Weights of a small transformer language model: 8 layers.
Each number is 128 + 32 x the weight over its row's rms, rounded and kept within 0 to 255. Layers, rows and columns count from 0. Numbers have three digits each. The size before them is the row's rms in percent of the matrix's.

# down: layer 5 MLP down (transposed), 2048x768, rms 0.065, rows 1052-1137, columns 576-623
# gate: layer 5 MLP gate, 2048x768, rms 0.0657, rows 1053-1138, columns 576-623
# up: layer 5 MLP up, 2048x768, rms 0.0676, rows 1053-1137, columns 576-623
down1052 098:125169146152152098120054156184089134095202097220106123145114116108114102086155074142148141166147129132172086123077109103117099194114033108168136
gate1053 104:102138186069178099145153158109089119089127062131115138103148119178127156077153134136144094113133078079144122138155135053125170152069128095127187
up1053 101:100096187110046123144172108117191179139069121181188137132135132133068069199109133136111123144146068150191053132106123205137061154148134182145066
down1053 102:082087109108119108095143108170139080123159137146109158124104133069097074090154147144103122155146175118157108092142094204094083172189098086098111
gate1054 105:130116096153172148119154143095150115143083095169103114092118048105108122156117119100129133134107117144106143070122128107157159125159114108034117
up1054 106:214178087132135164081124194133171093153141129098164184160110155117126132098123126153125184129155165177175148122049120143151096169160115156195094
down1054 103:137114205176174169123095126098149147138179159063158151118116137130113129094150137095135182170099159122126103122158165093125145131187115152180088
gate1055 096:167107071125135148161118128201125153122166125111109133123113177108216068108114144159135105156158110124101126123108181137101137114141088127110164
up1055 099:084159126172124148141133160121121095128089073094173157137170133130169125110141230085120115164132158113061134102156123099103117087127096148111054
down1055 099:142123158125173125135130182137061152138109084094150141101126174152145151134094129134087029138127188163165103163087231150128105172145138176086177
gate1056 104:081156122119123131135192124154096112177135153148109118117152192085184185114170078132150117121104137126193151162144168121161192134141100106121097
up1056 101:042100154125102103129097124120166100078117156113139122154093107152069120161076081050103133087122143134140100108126065157113098120181122211187129
down1056 111:165131115168130131100033141178121166170154119154129160129198115146129122123111119150117107135112149141111130135193164055140160096169152103123097
gate1057 097:110102176106122122137132128152140144109132107156134112156099141159154127089119184194110100066167125109118115129079118159116134109128094090094162
up1057 097:127153159194166154103076146150200126090106065128156107067092128143078100130143106041063075169129034200145106148115152116185121138116162123151124
down1057 096:032122153157070147144112125162153102077188123143171123115148139121161103142175192089132155162156072112141121151124123144171127152101134122139111
gate1058 095:156111177130115148117114155145156148164107124182084092165125118157125178080097133094145120126148113132089149089153114110114146164120091090140089
up1058 095:145072156129073149107130167142139122105139127138133108156140130150124134116110101098108150115128114143114176108111156138125170102128196138097131
down1058 090:109134124140121116115102071104149147098138126099147129178152170136134094112095076120123184142154131143130133130062101125170112112155102132180105
gate1059 106:156068172124112058134115106124106127103123204181104116126107162168118152110099132157044170145100109110133101154115115113066128170143064131125051
up1059 109:112160097118166093137165082174130118159140130187100131136115156135173118147123150178141131199163172182120124071191134113139177140087155177119177
down1059 101:042131109128098098107125103148207106099080105134124105145165142142134136171103148122116136133137164133124122083140166091128133099091135172136085
gate1060 106:129075137088133123089136127117108165100068123162106145117113141141133089139143137101138131197128085171136109121137148127112103084094123134164083
up1060 108:153119134095104103118115098179154176186136082118066103145156154091141105102142100097122119064095120123154079134108112085124120101117077124118114
down1060 105:122135155137109096169124122149083181117110113108115132098108132153149142119073122114133111165139100129140146121120155078095125148172127108130156
gate1061 098:101138122127119105122153108097102081099140162097180158128126116157163160136097095108079155098143093079170119094128116112091153126086153112132149
up1061 100:107135097133118108147103147175163144180100142122129116172121147134064150129120174129095195139124093130110121129138209110097136114106113103151080
down1061 102:149071110211101105138163079134086135100147143147150147099137168128064109169132187114107161150140085114111126163173079158119118114181168081135098
gate1062 099:102138133088120165150094110067136128132150093130128140152137086148142123137109146213123158120102140116160154120174118088109160148063122159096113
up1062 099:178153169143157159108133108135134085160105151106127110142093141115142076114164143061142076162120090120026167094116173207114127117114047134113092
down1062 096:124164122160136110179153184148119086147079123133119150159112097147107084153133149109103063095161093112101177169165140154116133114156095152171097
gate1063 108:112144170112142106132104137141150193151148108124133151145138169096090124113075070157120092089102169175131095107110126152129110106114158153140100
up1063 109:069088171170172118092122120098157105137201155124121134148152126144143166102091077106117109041122139121179141144074128116154155155077094157155097
down1063 107:189155127128124132174132105146132110133147087138130119114140165156120156110089090083137123112153124156094181138153137163154198099167134211164163
gate1064 098:157145148144150140159158150124095076145132107131153175139150058100162148027154090161124070127145148080204171153174084113087083093178114137101148
up1064 101:078060162113127127108115088101136142118110090136124122099114136112100120152104180136145204128132086102137115168096142075144157144096159110119097
down1064 107:134039102117098172135089102107139141135094128143077129158097115079120124137137088149135133089121161096106107182081114093147141089126115089078117
gate1065 096:148204077141119157105144102045122053138095087061092128178092118140067109166110162123208137125146135117104149147168126151134105151095171099163107
up1065 099:175112076089116118139166097110135155134142113093086155110096141094150134102139103134143138117114106128146129149114084127179107099119172091131085
down1065 100:162146125106158115145151169079140120112145059064135102017106118153155137110179118086093096097092078178192116112095147154129127101137139069131139
gate1066 099:137120145164145116141114125118121154116114191127112129135138156127108177099103133173148148134159106150127142089168095111170193081120150148089094
up1066 099:134133123162147121064092137191128174164159112172150072123147167098124141111115106113151117112116131119114145170151151055096100127200145120169155
down1066 101:101114090147118115079058116096146053147120109193159106108117136140158144142092183119123131118137186111070079130139180158104078166178155124123157
gate1067 099:128126133147107130133102124135134085124112106140055114165184105139191141110129178140116087063095152103132119117111116085173095124151126145099078
up1067 099:120171119097137143100196115073164146082124168109152128091143152136141137093165091117163128067145130114051131129104153183139099139081116164088132
down1067 096:164043140125108160074120107110133113131181108127135085135114173138111131125104152131146139143115178114144173184194127116088157119071126123152126
gate1068 098:109150150122116166134144125141159155122115124218131094147096132138135147088158072123126115157071145191153069127130067173148155174170141029113103
up1068 099:111100165174173117136126161102093190081161112158091118080128139136130128185152116088112102128181150175110164180133118126152176147179140163167117
down1068 101:131117158141133090131128118154128191160067134131111101110130164148162154131124156124074168153111088120122085131107206185136129139142145124075165
gate1069 103:123157187108063112147120106142090126127138143116071148097126078167127128103156118119154119186068145127186166148099130176126185155133143140133114
up1069 101:175130091129061135133169104175123131132103126109124129043090146079110108124092112135096165101126160117172140146122079087118155161135113117089072
down1069 100:111115130217067144128118120073103139152154152135182133142082163168104047127144102123080189111148109177151106169112120127108133151071093166151105
gate1070 101:142122133099122042154176174122085100071136100161148152129116129102105135095084142099173090122110081152156142066159154164157173187133156169129103
up1070 099:077107155093127164163132137102062160139150111137038143169107101068079113167116172106091182113117087159117130174139103142124139175129085107110120
down1070 101:128138102184183125181134107113104114143061219144133089152066198183081134108089151174139120140138121177135125140175136104101152077151162128098125
gate1071 105:114132111151075100086112159140110141144131197144152121111070128140137115129149155100081099138113065143130100089113064096142147096132130101166138
up1071 111:068118174090064121147122119137055067119079112113124117118106134143110135122140151139117117187140065121049189071125070124080158095187112137124125
down1071 107:048123161142130113163126124128142133149144140145107125102142098132110141088130122127112133171115176149110133117136077133063109062142184125179068
gate1072 091:146161118120173169139118098073108144136131147180129122136088119149113130101155136111085160111135147135156074139099125083149126106084131125105092
up1072 091:095071098143156138084143190136072200153098089158136123116109200124193109090113115093204127148129107143123161152160108181150168161090152128104131
down1072 096:129110205141121110135137198098071106121048154110083170164100196142127146125126129068071110113109136172133152121142072109119131105083195170135115
gate1073 101:118082079122136169139125143106091117140141100079192071135117154137166125085115115101161133121122176142150101114130101064112132163140140109126114
up1073 099:199130134092111121194080122090128093153100108135099155114147163140136129067098135138107141103153097114169114098198171166099159104108115080116162
down1073 092:138124131151156151085128123045102171095133159119135173221096112122166145163126178119154144128122137140098153176067095119077163138145073147120120
gate1074 096:163108163112137136092112078052117176157111055146145105091095108123153115141083113113142146154163117129151129164189151128122116135071117122126133
up1074 095:250150141190151119148141133093154119082134144137152135147103126176138144135126109074166181187040150152097136152142149089161108087112134157028093
down1074 097:107098160070071202134130078111129116134075144123096131141193077174111116132102091090121132138118066145165134134172096128150138170137165162149099
gate1075 102:098166063153148150175111098123099141133131160132184143077138143107133143143155113123131141121088089119098123104107183108141118158148140209101194
up1075 103:173109134176092112137144113068157134150027183142071107110148161125112188109181065084147119091127067058117095113103137101185179139157117106088078
down1075 101:199174158102089106145124095117156151109086167116070102100097152185139108110103113139131123128097115112128146163075110125136184087129147077081135
gate1076 096:183151069125121164146062092079103107074142087204105073146138147124110113113144132099141100085081171090152110118065116057170105109103118102174080
up1076 094:127153115151150094147178141011185188167160098118148077171105212115082155139061129098111170128209155112143089107109140059096106221064142078084156
down1076 096:102130116137115074187138177161069069126160071155120154146142137163181130079139131136145143140133128114124088133126087101107135120131137116125155
gate1077 105:140144134167114123170144130060112153130152133151130144149124163092146125128108149121118140136141133148123171164093130127174080119177131110166174
up1077 100:124118139083167101162138066162135166132150129057108102122093114145110136163147116150152160136169095149108203118101129124142173116102105114143103
down1077 100:132149118077142162181100130169142159125118152083089118102078155077104150086122078109079163108111176135138081081084123102114093087132149118131075
gate1078 105:153117121170129108140110105080129126094200099118044111124183138124071105178180095140070100123116192195099165132166133099182143096132072087132098
up1078 104:189088131159188179149105130103119082091175137147105153120118123130118150110158112171168127151112149105146114126130134162102127123146180119125083
down1078 107:089160136127160145151095160081110139176094171119095062110138152129180108116145104115140085142127109105127148101129162132087111133154063068038143
gate1079 096:112149112195137112145132166136149142152154068129078127128106088132069114160122175086160138097077093039182138154193123083166120121113140139098198
up1079 096:088151076131140104135124139171127158103131117110171159134111090120188095130090125124098146169084139209201118187119115131041123143112174086178125
down1079 097:086156168156092145172117148124117122169123082189135081152095051092125107154149030113119124161138150216140114145159141135100151097099131049154162
gate1080 102:099107119201078164165159086088180095102129110107173139124089104152143110152094114105085142159118132081099143094145173059159133139154084151137177
up1080 102:178147165131142125130120165122111111131126133180131127121126082105085157191149118109192104152135121104160115198147138103148135102103122130128169
down1080 100:089142074138170143126155223117143105067140114128149098099141107085139121175101117145089110161116093104100099145116110137150111146079124155123193
gate1081 102:032163171102086089209130134122131089098178166134117149109167108121102117050123171157168087174150078126098147145128122169178130056146105192137123
up1081 103:148124148072160145096129106098163095119146186129127105102178111112090129117103164162174083135132082076107127094152096174157134116141132136164179
down1081 106:165050115089108144077133107153109116138079054202104138106114152109108153154135110204090084147086104133140100175188111105096124126157109205162106
gate1082 109:136191129145159138081136240052095131148183153140088146094051065159107205117131149109137117169109078102176103167140111054125112124161097144134156
up1082 107:117061159157126146113062164126201121130181095117206129187200123109113116150076120114101090100129072101139111150133126167109134108128175122166104
down1082 097:112173149132118175078133095130128087060148105133111066130159140072126137128121113114119135146140135136173095149117130141125105122134159142145149
gate1083 099:182113102155058145123163000135149123164185092147136149120111064143126176115107053111124112133133107169109162119152118167086172091118181116108118
up1083 097:143114131098134107186097159107098107160088040054138080149186138122110122178169127116128035107071095129165127171144112120153164120128139166096155
down1083 101:114133130090141102154127183134169137112140130129112072091142161120105081174131095150138094109110100102170122168138155135162109141190182154150149
gate1084 097:108133095115179110137174117164150086142151123098158120124151146110149149183104120155142105195146120122208152115152180156136134142140123119153043
up1084 099:105114122174116117108096137115153126166118142122156065137151112122231132086086057152134110163139125139117159088133121109132188082138084068144076
down1084 104:150131120125168134163157099152174194149137143114109179115134146198156211150110119147061130137105187229109133108164155114153113119103153109099161
gate1085 106:145134128104180122124112113113113174120107154030128181100124123126110110102103122152146077163153146151080154100177147103132129136136104147117068
up1085 099:160117192161062137096141075097143099135096136136124102184119113158150146137121113122156191158116150128098111085138165134146087110110153185113117
down1085 106:180134151131158137127144121148131133062130097122160122116073071096153068114115095144148114096183109100101110085168141128138181084131127125111127
gate1086 099:110097134053121105100118134163118137139116142137114160132142183157144182203120104185112053151120115170141140148048097127122128076144121139108103
up1086 098:147143167143159115160099167133102137139090158113135161106151178098215107095109139065101152167150137114123124183095200105137143137106065142091177
down1086 100:153077119107186164123168185213172091208085166109123098110151078187187147111082180052109113115138140053120082207126097102153163126214126153138164
gate1087 108:103036117109161143147143119174196064119138146109125128120085125113140130172162136056148098131135127151156153067082153080098134189101078122145137
up1087 116:102126088133076122164069077104147114178100183120176134097158131145230065100086100128103180087201161126107143116145044123170136123145116214183065
down1087 105:107154085162106089123097128150109047172153136145111121115114132112209151156135141123124132110099144120118088183149124108199070110202068116178086
gate1088 100:127080113149136104128105077135122149170151140082164126087109144116202173158155129128152082100126132103114085174131140140152122133137175055083172
up1088 093:195125141163126166137144107142141120129158146113135162149116066069142133142098127180077070091121143092069141099155139123102110122128110146163187
down1088 091:143119119147165060095144150137071106132114135139145138162121135100133148100143161122127179129086133085152081078149123158168149110093154103108149
gate1089 097:136099132182098167126097133134129083157092139134143133125108106141067128137117139091160149107118196139132118122079123101013118208107095147170140
up1089 101:188078062134077142109146134155084109156106128133104083134120122104101096099165074200165162168115158155126144065086110118084106134201105183165110
down1089 102:127176186114152165102154165103085096182110111124163104135132144186103131141200148094119104077148150148084132139060145117081161147100152176141159
gate1090 103:112109160109102127126175121107162129107069138134151155129147064201082111140106182146104082144127173175077166159112121094092110145152149138172117
up1090 099:099123139158150116101096111123132135140176120111156103105097128094176133135113135135119103134136168156123139190135167107131095111114069143150080
down1090 099:100212093158126166152123133111078046129134162120106126144051114131116117133065086123083179141164138115131065138136127152084087098155079080121103
gate1091 101:152135154122119169092139077121095172107142144141115126148175129173119112107187157186087143105120130130131146092126108119118084124174174100129189
up1091 108:128117112073092119140135166099217112125108093148149123117130135096093139129121128171165074128136134170120100149095135073096158118097141062140088
down1091 103:121141117068099072130140172102108076134142123145125146094166156108219167119144138139152146119087120186133138162099124085081126171127148118166111
gate1092 108:122070113112151119104132142202117112096112094181126087173122122134142134111141168085189100130089130085124094136177193090099095151140155118087113
up1092 109:107109098116114144099186133096123132161178140129085088140149143110125092107105080143095144086147092142134180154172119087081141129056137162150112
down1092 102:127076147132149116078069141134168125160142086125099131145123106162114105106097132116157128163090106110135147081136108114153164121106105100183144
gate1093 100:171078141129119113129123134074107148130181153088099128047107056104135122199108107201130078151172100138139119141122165153131056075130167126097111
up1093 100:107129108129097173139159146159170124128123092165167151096132219094126097092168120147087180140188124104097108156147152168168161177078116094136142
down1093 104:106094144107127205134096137121132085142151158129081146113084166120140117194092084116181098142121136115113146150171136180120129141064145146185186
gate1094 103:163106109124117117159118091154092112124141121115119120143119187165129156172117177112118127124108137138201134121133188123099081106042109108121124
up1094 102:126130137147070127130119138137128097099122093132123165164137099132115192080108118107166141109151150098131140191166164171135124143075119069120142
down1094 104:055159149070141121113130131101139106109133103157110143140105130130123196138135125129117146165134146101130091164179152128094109104124139077129176
gate1095 102:170111120084131129116072125138131122172144193101065117145129133201129096098114148217143165146127099141105101222142089115150164122159123101162119
up1095 105:162160108117121110113109170147121090104143178145119145141111145154150200161166173156093117117083129168079144108116041076185094188161082182069144
down1095 100:098077186112116131153057102108133133110143112164145150220083104111073065185108112094109098105101086117141097127105106114156143194141103178109089
gate1096 101:099095103097147125079115101074136215153140112128141079089122139133111111135185142149116117156102143124119115059117164129139179202158037133093122
up1096 105:155117153175056170180104129152158105115169130102086116126146121134168194124156144127108156168173105091148174122165147118122084109121092104129129
down1096 100:134121179137076096153165119147159114159044123128086145124131096122175121183107086158158151142129050207120136153214103166105172172151136141152108
gate1097 098:117153090091122058148109157152107084103142185123100124109161148164161121166095137191109156161143147088132155151139083083132102130159153106115112
up1097 094:147081131126087122122104162176168101116152101114066183102114115134099119068130185102167121139156148146083134130185037134164137121108102102124135
down1097 093:105189089159145082132134109139042155173107108189171178138095155151068101099105136152090103132110193101160186125089138103158208173116160081075124
gate1098 105:095180092065189107128180120126122086137073113098124108127088124117164167130106143130142148064172165094135147114143169133118162080109136196140153
up1098 099:169177125052103186156189112164082120112105166113186156076087130153138114138127170111162142059158164143149154161154138113144176165127087096182186
down1098 100:096168085081166162079055104162172107146176097134144157118152123123134222143129093126134189135116141133127126107152086092138084113137130135093082
gate1099 098:084090094163129126155129188097098081144176124140108146140139111104135146119138144178123158117111137048144140122163105142136121087136142123171087
up1099 097:193131129117109140143051095150176182097118108142112084118143093150059114087089154145136073135163132163088103158113143149177096170110094176086158
down1099 103:178125156161135084142116194083129204126168110106072094134140118218052091099127142090109095148090179137132137142139155151141141105155116134097104
gate1100 103:092087121142105128123148150160107199120118126140137104160086115081091146135134100201103067150123184148128118139137111129177121119069129146136084
up1100 105:080123137150169120111127149144112130145142132136102182111099118104154207073171163110142102117107132122123108133078132117116153105148128153101134
down1100 107:128122126171085071120152186116086176096128126148123155104116147071101104110134131118127127151128102145117157125143166110120112085131166095089101
gate1101 105:123137130061098136101140166158097087108127157148187171146142166152146135062178090199160136117152085111187103156130198131165100118165158121123091
up1101 097:191199118137091147165089154107164118108143123126082152122168161157121144079110119100160055111088122123126124125069093062132130165143114109153129
down1101 099:076118147117141090116069126129133162155133098115106115180137134109125156117113143140157179152164131147131152157133088096116144141100062098103144
gate1102 095:142126118122195110115170163083100098114118094204141130102090066096167171088170152106156159080151189186114110158102101099193153170109090133166111
up1102 099:081103142156115137116097099126142120169139107153087158184104075147099173147107110108115163111107182151095160086120114100139125194090129196118114
down1102 095:124140130102127170165104132126138127117143087134134154101065120120124089074084130137123085091131115131145143124189165123193079116085090125128130
gate1103 100:098146098113155142125131134091144130134112163106185150124064107060104126105129141148171108118108111119175052141119157138120115096193110138134158
up1103 103:167105030123119139170105107175111152131146126118110134145130096173093158170117138179091111105074150084172102089110171129145096120082140130105118
down1103 102:142085127123097128173133147155171161139107119131134102114121109160090089140119122140090168130136113120158145142106144153133079187039118190156116
gate1104 102:198138157131133130128175120105137148153138122170094134149099146061067142146111210156152083076130081134095168121121131049171083121106147087108075
up1104 103:142168189142122082079164134114070163158097149098100078131147123168100176089182130100156130120150152066156163116156132119111152120071147181138111
down1104 106:108115117157123087127141143120122131110053106150083140183145097141145163145145104122117193153140145105128136173077154129177127069131088156117109
gate1105 100:097083142128095115145061152093124084164154130078111089110187112166062104113153130140191129140082129075145124044108169111136095157130104182129128
up1105 103:083128120146124139169167136100130144099120113115069137114120107165105167122117141073106159111135123061121123068135123108168089107122105163120112
down1105 101:075129136097120065129153104135136220107168096093096164106160122146158122212171142126160129100150125052081119170095116113102119116103138129127083
gate1106 099:126109158179137115155108099159159099082119136106082092123118148165167135113169144087123187094181156126114107118139106164138120133087126122092098
up1106 103:170092099161149108105089097143104067129109143147110049152076189093145096105054209093128129122098059137140097129135108129141140154150131148061144
down1106 098:140167118111142100143131091120098107184133165157131136151171125189179097107106035086128153187155086122096146152160084161103128138133103125123120
gate1107 100:098111145172100154112102165122063106120168155061143113113152109116060109131104152110073109118137088154086081145132162145136107105118064125179105
up1107 105:180108180165167100082164137099102149064056075110151091176156143133144153148089138099075114127135087119161088064147063116122132028107099120102116
down1107 099:101155120089088122125143118071143144158134124136147073076126102145133108097142163166178101154128102084129061112074132128117034101103150150119098
gate1108 099:125174127112112084193147151065159117080158098089162149091068077111067138150139152141161138113122148124105137145096145096118108146123099132059139
up1108 097:130119132105157082157124108146139140087199141168084091084162118202100114103146137201161167099113159216106053104119104120081157141143198087159144
down1108 099:195123161187145132093163119182096104084105089133126109121113145097108141173062170161083127133154153091110074128115178133132122093143142147117151
gate1109 104:090120131188126167099109096124134183116120118142118146112137128102106107104097170131162150206146151137064153145112116169162137183091114126160101
up1109 104:151079161164103117176094178103094129082119121127180153135175126131139165143160175065137122156089111181156166135066109121069156115130119120138087
down1109 103:115218136160168077092168185154114140087075026143141133105188131087149135109097137131141113116098101135079165121105109130120140155107083098101082
gate1110 098:137088191130060159132170177082152158104108079115152189193054105137084098144158164178155114057139098145044102172126114158175172106168107162055121
up1110 097:075151131122123075148140201124145152107170161118193138167086149074099092183153124122108140110111108102057085159102078141138138112159086139100125
down1110 102:112189137115168108070112093150167073118174166144097188167105046089144140136118129127145140136125083141086152174173089150154173142161127168103175
gate1111 097:109100151109090157127135127127140139106158132141158188088144155093116134108142177089188136120090131093129156125112126126140126138112130152109079
up1111 098:080085126145143111150118086161065193116137155122095136144064158118144120170105140100099119152131101167128120109134092107158112088121099139166165
down1111 099:139149131144167096122122152135113095176114121060140164117115154172127088156156150066094101101144130197100126134132064094103128094134213121055129
gate1112 097:133117131176124092167185096132113144111119125182203156163120195140182169121170121114111194167075116112086135128153111138170126141161125126128105
up1112 102:127104159111124128176133205145134090145143080124130131126160027193066150147158156160150068124146098070072138120137137144146093093201097095097101
down1112 095:141067137109076073128194151142112087154099149146123078136065115139160200082111111137146135090157102141130167111103152171078130204139124144120150
gate1113 101:132145097117095113085055131127124103083096103160195191150174162163166141085142111151139125111164097146156188097098130133118125130076123199123115
up1113 101:161175128168155160116204068087126074136146144135116110126136138170100137190139179141147112105111126102067116156121093130144128170116144142103096
down1113 104:093147126163149136104120149105173140161090127130169124152131188142142165115111099173141154129083167169117152106092024121112118163141122180219148
gate1114 095:120086144087117191150186111120072102107175115111123095081129104141123037137145099123144053156120125194132164154141163099145095102171179146062087
up1114 094:154103220075104170150178142095084063115124163069142151068173114167068117150126139151099151175108161138186135124174191085168115170162160119085146
down1114 094:175160118118114141180097125144074127161103130132153050178196153087157087195060116155123095160106217127079105097136041118147139133123135141085083
gate1115 101:134176120131133123158168150189117142161120207121118151128128103153162158109088179135112136121113134162095082091111180109106060076090116169152116
up1115 097:117133128101102192160148138184113140086129123084140132129118162132140110143196132082114121094137154112136135114148080139123135154137154148123044
down1115 100:170135101109138128140088115142135132066074103125127128164092087134126124190125089122153102099134155157150129096124035120159130093170165079127100
gate1116 105:126113089147110119177107096122134086138137177121129124170146111163163117162160130133175160091051117139144082151109110125160189160078101190126141
up1116 101:142165163124092140117096107143061119107028168134149171096099102153150088168129147183138136104164138182066147122118100099162129091152108132144149
down1116 099:096227118102142111119203159144058142097046083147121158123069054140158097129115148090106152153148160170114155112088153126109116112180107142123139
gate1117 102:160136176125123139082109092094176069138161097153148126085093177108065139150143150116136174134097045144193137088133187122111115146102180110119103
up1117 101:106050111120124103171143131161111103122135175164070162160128124144156130124159127135128098106094132140093139133142134177159097097086082182125100
down1117 104:124161069176133100109051142139158106123102154097103188094106182161177179166134091121096167174105126130152097155091056093132125109065094107097125
gate1118 111:128155180159149127110170202136171144097147097082106137116121109161203166126181136126110132156102106156153115120123140043120180111123195112067136
up1118 111:151094147077136112101035124132124090143124097134107137185149184125183079120112046142129143081132149153135087165068094144144121127115095116169112
down1118 098:117119142145101141120115142158142134134131104143148104111104111126144153122146143130189131054130114142132102167113140172130127138116133192119113
gate1119 101:098145145085172096132148160128168140156179110133135102096126093123119160074147161071134144168158145150139132167165078144208135102071115130132092
up1119 099:115129099114074125149148120057114116140161139146138133140162141058121090093122126110140138123129197136155140121048159176169110113098015129133135
down1119 101:163123097162095179097109134086126091092121118127120177097075084086127183110136167127070128132171159160111118091097113149097128085092150128102112
gate1120 100:100119077201036121145153134111139086116057177155152127158121131199151081121143217099105101132121137165068075143190073092117119163072164114121156
up1120 100:149147180082135162113075091095138110137172127064111087128085085152138142110154088109149164092086114154167088097134157149122157120167048096088135
down1120 106:121168169204171156135110161152113076185178149149139142079148181089100179129147096109147158075203125155201158098128155108119166100178188154129156
gate1121 095:142154168108153141119155108120096092122136165141188113140116094139176182167146144132116109162120070134131136124154160151131139157075140159111197
up1121 095:071138059123103182101122118156164175112106101124067175135136095135111147135155167153146099074072097134158150112155113115099095173079073104075130
down1121 103:130140154171097121151116110152157151130159041145105046099154087111151115164184088148148113113119168187055150175088133132104140120158135165168122
gate1122 090:132145124092134100118135181123144080099194118167099101180079091116194112099116184125156137043100117118114071086126146129100086136130145123146086
up1122 090:058134123103150127130107156157171171206124107112158149189132076101068084124119164065109114092141167135185128139102134061114166131075155156154104
down1122 092:113127162133050141102132112127179139086137135148129089127121106109198089101158136099141132162115114081099130149074098117110096152173092143150081
gate1123 099:158148124119192130185201074118122161107145101121104164211170142099131131146092077185142102162164094153141143090069117131128161128146056098104156
up1123 101:120129136134141114181139119107137160127148107091166153101179089120219149096075154100137151131156126145149090143100116162106131138108162135177146
down1123 102:169120180124152093091149162110153129117129083104182128141146131184168126052081139107158124095087109105128114144115196120174099108096143116156163
gate1124 102:179161119100189122153117178156101115085137074128116116110050163118107132186106148140183156129071057174155054091173130092116145081159127084075118
up1124 099:106183131145121064142064154129128084123120127158139090137133162133205129060178110110081122155190167073125100138190135121116161153152141140068153
down1124 098:146115065100167109145145160159111112085059118101128113113107144148110149101171133138086152127108153143126096144180065150141165117094112182112109
gate1125 092:175157177169169064101152073108152136154159193159181111150138173114154211140153148109066164067096102166140114100093156101207126138110163158109141
up1125 096:136138122102129092142115154113096164111170134080117079110131143141118153093165153194132188120181108101081105112110084166137092155134097161129132
down1125 101:084153066145099172126131175047111116137079197136160100214136097097156101101112159108120109113120116102146178137158129140116148123136146055124133
gate1126 109:114099153129160092152209102190121139117103143138138070183065129092138115156132159168131094146106165116120132126144157079127163088185151169188137
up1126 107:113099106095158122108144101130141161123148086093108137119148048108093119139055122121113170135120168073160189146182100103094144128104160080158091
down1126 102:088150110128138124211082104109175133087155135104122141124124133087100089160081122136153201157137071109112179166107149092099078164071131100110180
gate1127 099:140114143108135112138137124108192142127212120135141106142142156141069164161144132166100195096213162064124145106115135132100129144075139128103189
up1127 095:115149079140149143149122137139124068075175100084141099130144131200099143155118129054177126106130070094152169165140080098155096155143151114116061
down1127 099:186181180120159122058065106068141118119135154080157183073130140147099146137160115135131112064137145091098139042097138088063081131126075132078097
gate1128 093:102160124118110141066119161095161054131100179132126169182121136100058157159069137086095139097129114091159138173102171119098120116186089138113109
up1128 092:199108099110107143079172090183108188071143137075094063136081175138114116166123120175164069175137105101178154135089152118112167113101110087124107
down1128 090:134085122110123101112220127175190188085136131126081141114130136108152177109174143144093112150140114120143110152190066150112137182106158134165098
gate1129 105:129122104150103146069164119104143123093153127125125135169159190163075104150105098121155104134137141058183117165114109090123158163197119084098146
up1129 109:158118103173139103082125101113115127174162105126152136143140203080097165179107145113140162099114176105089143150123113132071064129150182168135113
down1129 105:128154121119096127090116134131133142137122159169116120141159123106149152139184135159115108112094173131141139074182166174122149158080139172172168
gate1130 100:140128061128144100139093107151077092066065149104136104120090128104144147164149125154107186055101130123124115091114168034112105142095087178160088
up1130 095:187226122125175124224113109124125114120159160058159117030120150189175051179115174130084134112101111131153133069131134150106101155157190153116115
down1130 095:095120142145150137115109115164133145058138152083157168131134142090103181143124126105078161116134158070124143102104133136149164152187129164129157
gate1131 100:185108098143092116128128128109126106106178072113207113153107107114138130165105122157105141122165116105117115162094154138139157111116138133124153
up1131 102:116110052190179111119077156143161172132188142120081117121072151058134163147085097117151129075095100144102121080091088143164154114120129161118112
down1131 101:148125119149143115090178099114117131046117071195107173107086071150102117152107176133126167055149140121069136159105136128115168105066064105129117
gate1132 095:072183128074108141102121130183111138122156170155098087105129188171134090161179160112149153158159061175117100077151109162148175064132119136103139
up1132 099:171128110166148100154121144190165175113150092138134133098180138141035074158111162136067115054096064158073147026122119155174164094080102100128166
down1132 102:109106156152109105164113152113111072133096087153134057131171180171113099163077157140102092097120095091127133131204109156143121118118106096112154
gate1133 109:146174037159150136165059083124195098131167125152115163135107116102172157113205152145134190160098116111159109124153124138132165123141117133120150
up1133 101:096143071130083087144094069162146136151101138137133131182149173089159139133170118151125116153103140127108115130167142163128147133115128183130136
down1133 107:115167066086131139120153091160161082109078125090142186105116137129128121088131153155111174152118070127098127107162110105164141129126126107129128
gate1134 100:133087095125108025143141168080163186119166124089145150127163126113178158141168133135173149101144065134162171223145144164163113105148072096097147
up1134 098:126071186119141095039085165143067122127173060126079112128152134112103130135101103187195088069172171125112106052081122085125091126083195153144115
down1134 104:116127116101134059127162163109159116169097127056168150163105137133038149147185115129124094118143126129097139112186177127094079124132093185190121
gate1135 096:125158097125069090141114053116117115068093095172153155090159091094039128009083152089137103144174117183171112138109135172165110117090145127069163
up1135 092:135183171165086062133153065099153117084076196146148070102094096120088103098121128134129057103082165130182128125132135122138138166139168134069142
down1135 090:121072148099143138149137197123186145088103168128095110096180158176173099063117192120157134162128096108161156149203147124111110097096110085123113
gate1136 104:099161139117154174094152130135119077147149100193105096155113108051101139144183150096126068113119126100105153067165163056101138162075130113091167
up1136 104:158130087117092145148162088115091122084138150146068138141078106204097108096081137118094162136132128157128128115104172131108116073143091101186121
down1136 102:126182145164156181080112178111133124096163120156145161131102145096106072096088118134101155148104081104131192078154140092123139111138135115119166
gate1137 103:063147107119117101171162151136113073159150122096105145082063132097146146091108127135124109088113075151122153100110158089103080104099200193125088
up1137 098:079151176128162164182108139176135126095089188106140053091129187149150085134109144122166148107141111112100116133169095117084116088120172122164083
down1137 106:121119108127078124146113181129134143115194122119128121168068121190100152153097160122160106096117151146050145120213086125139082133115184143107163
gate1138 092:098155100110184070069135069125069133130093137181073121107165155083102109112141134057115137106132147169159151170149104118159076109144109178122116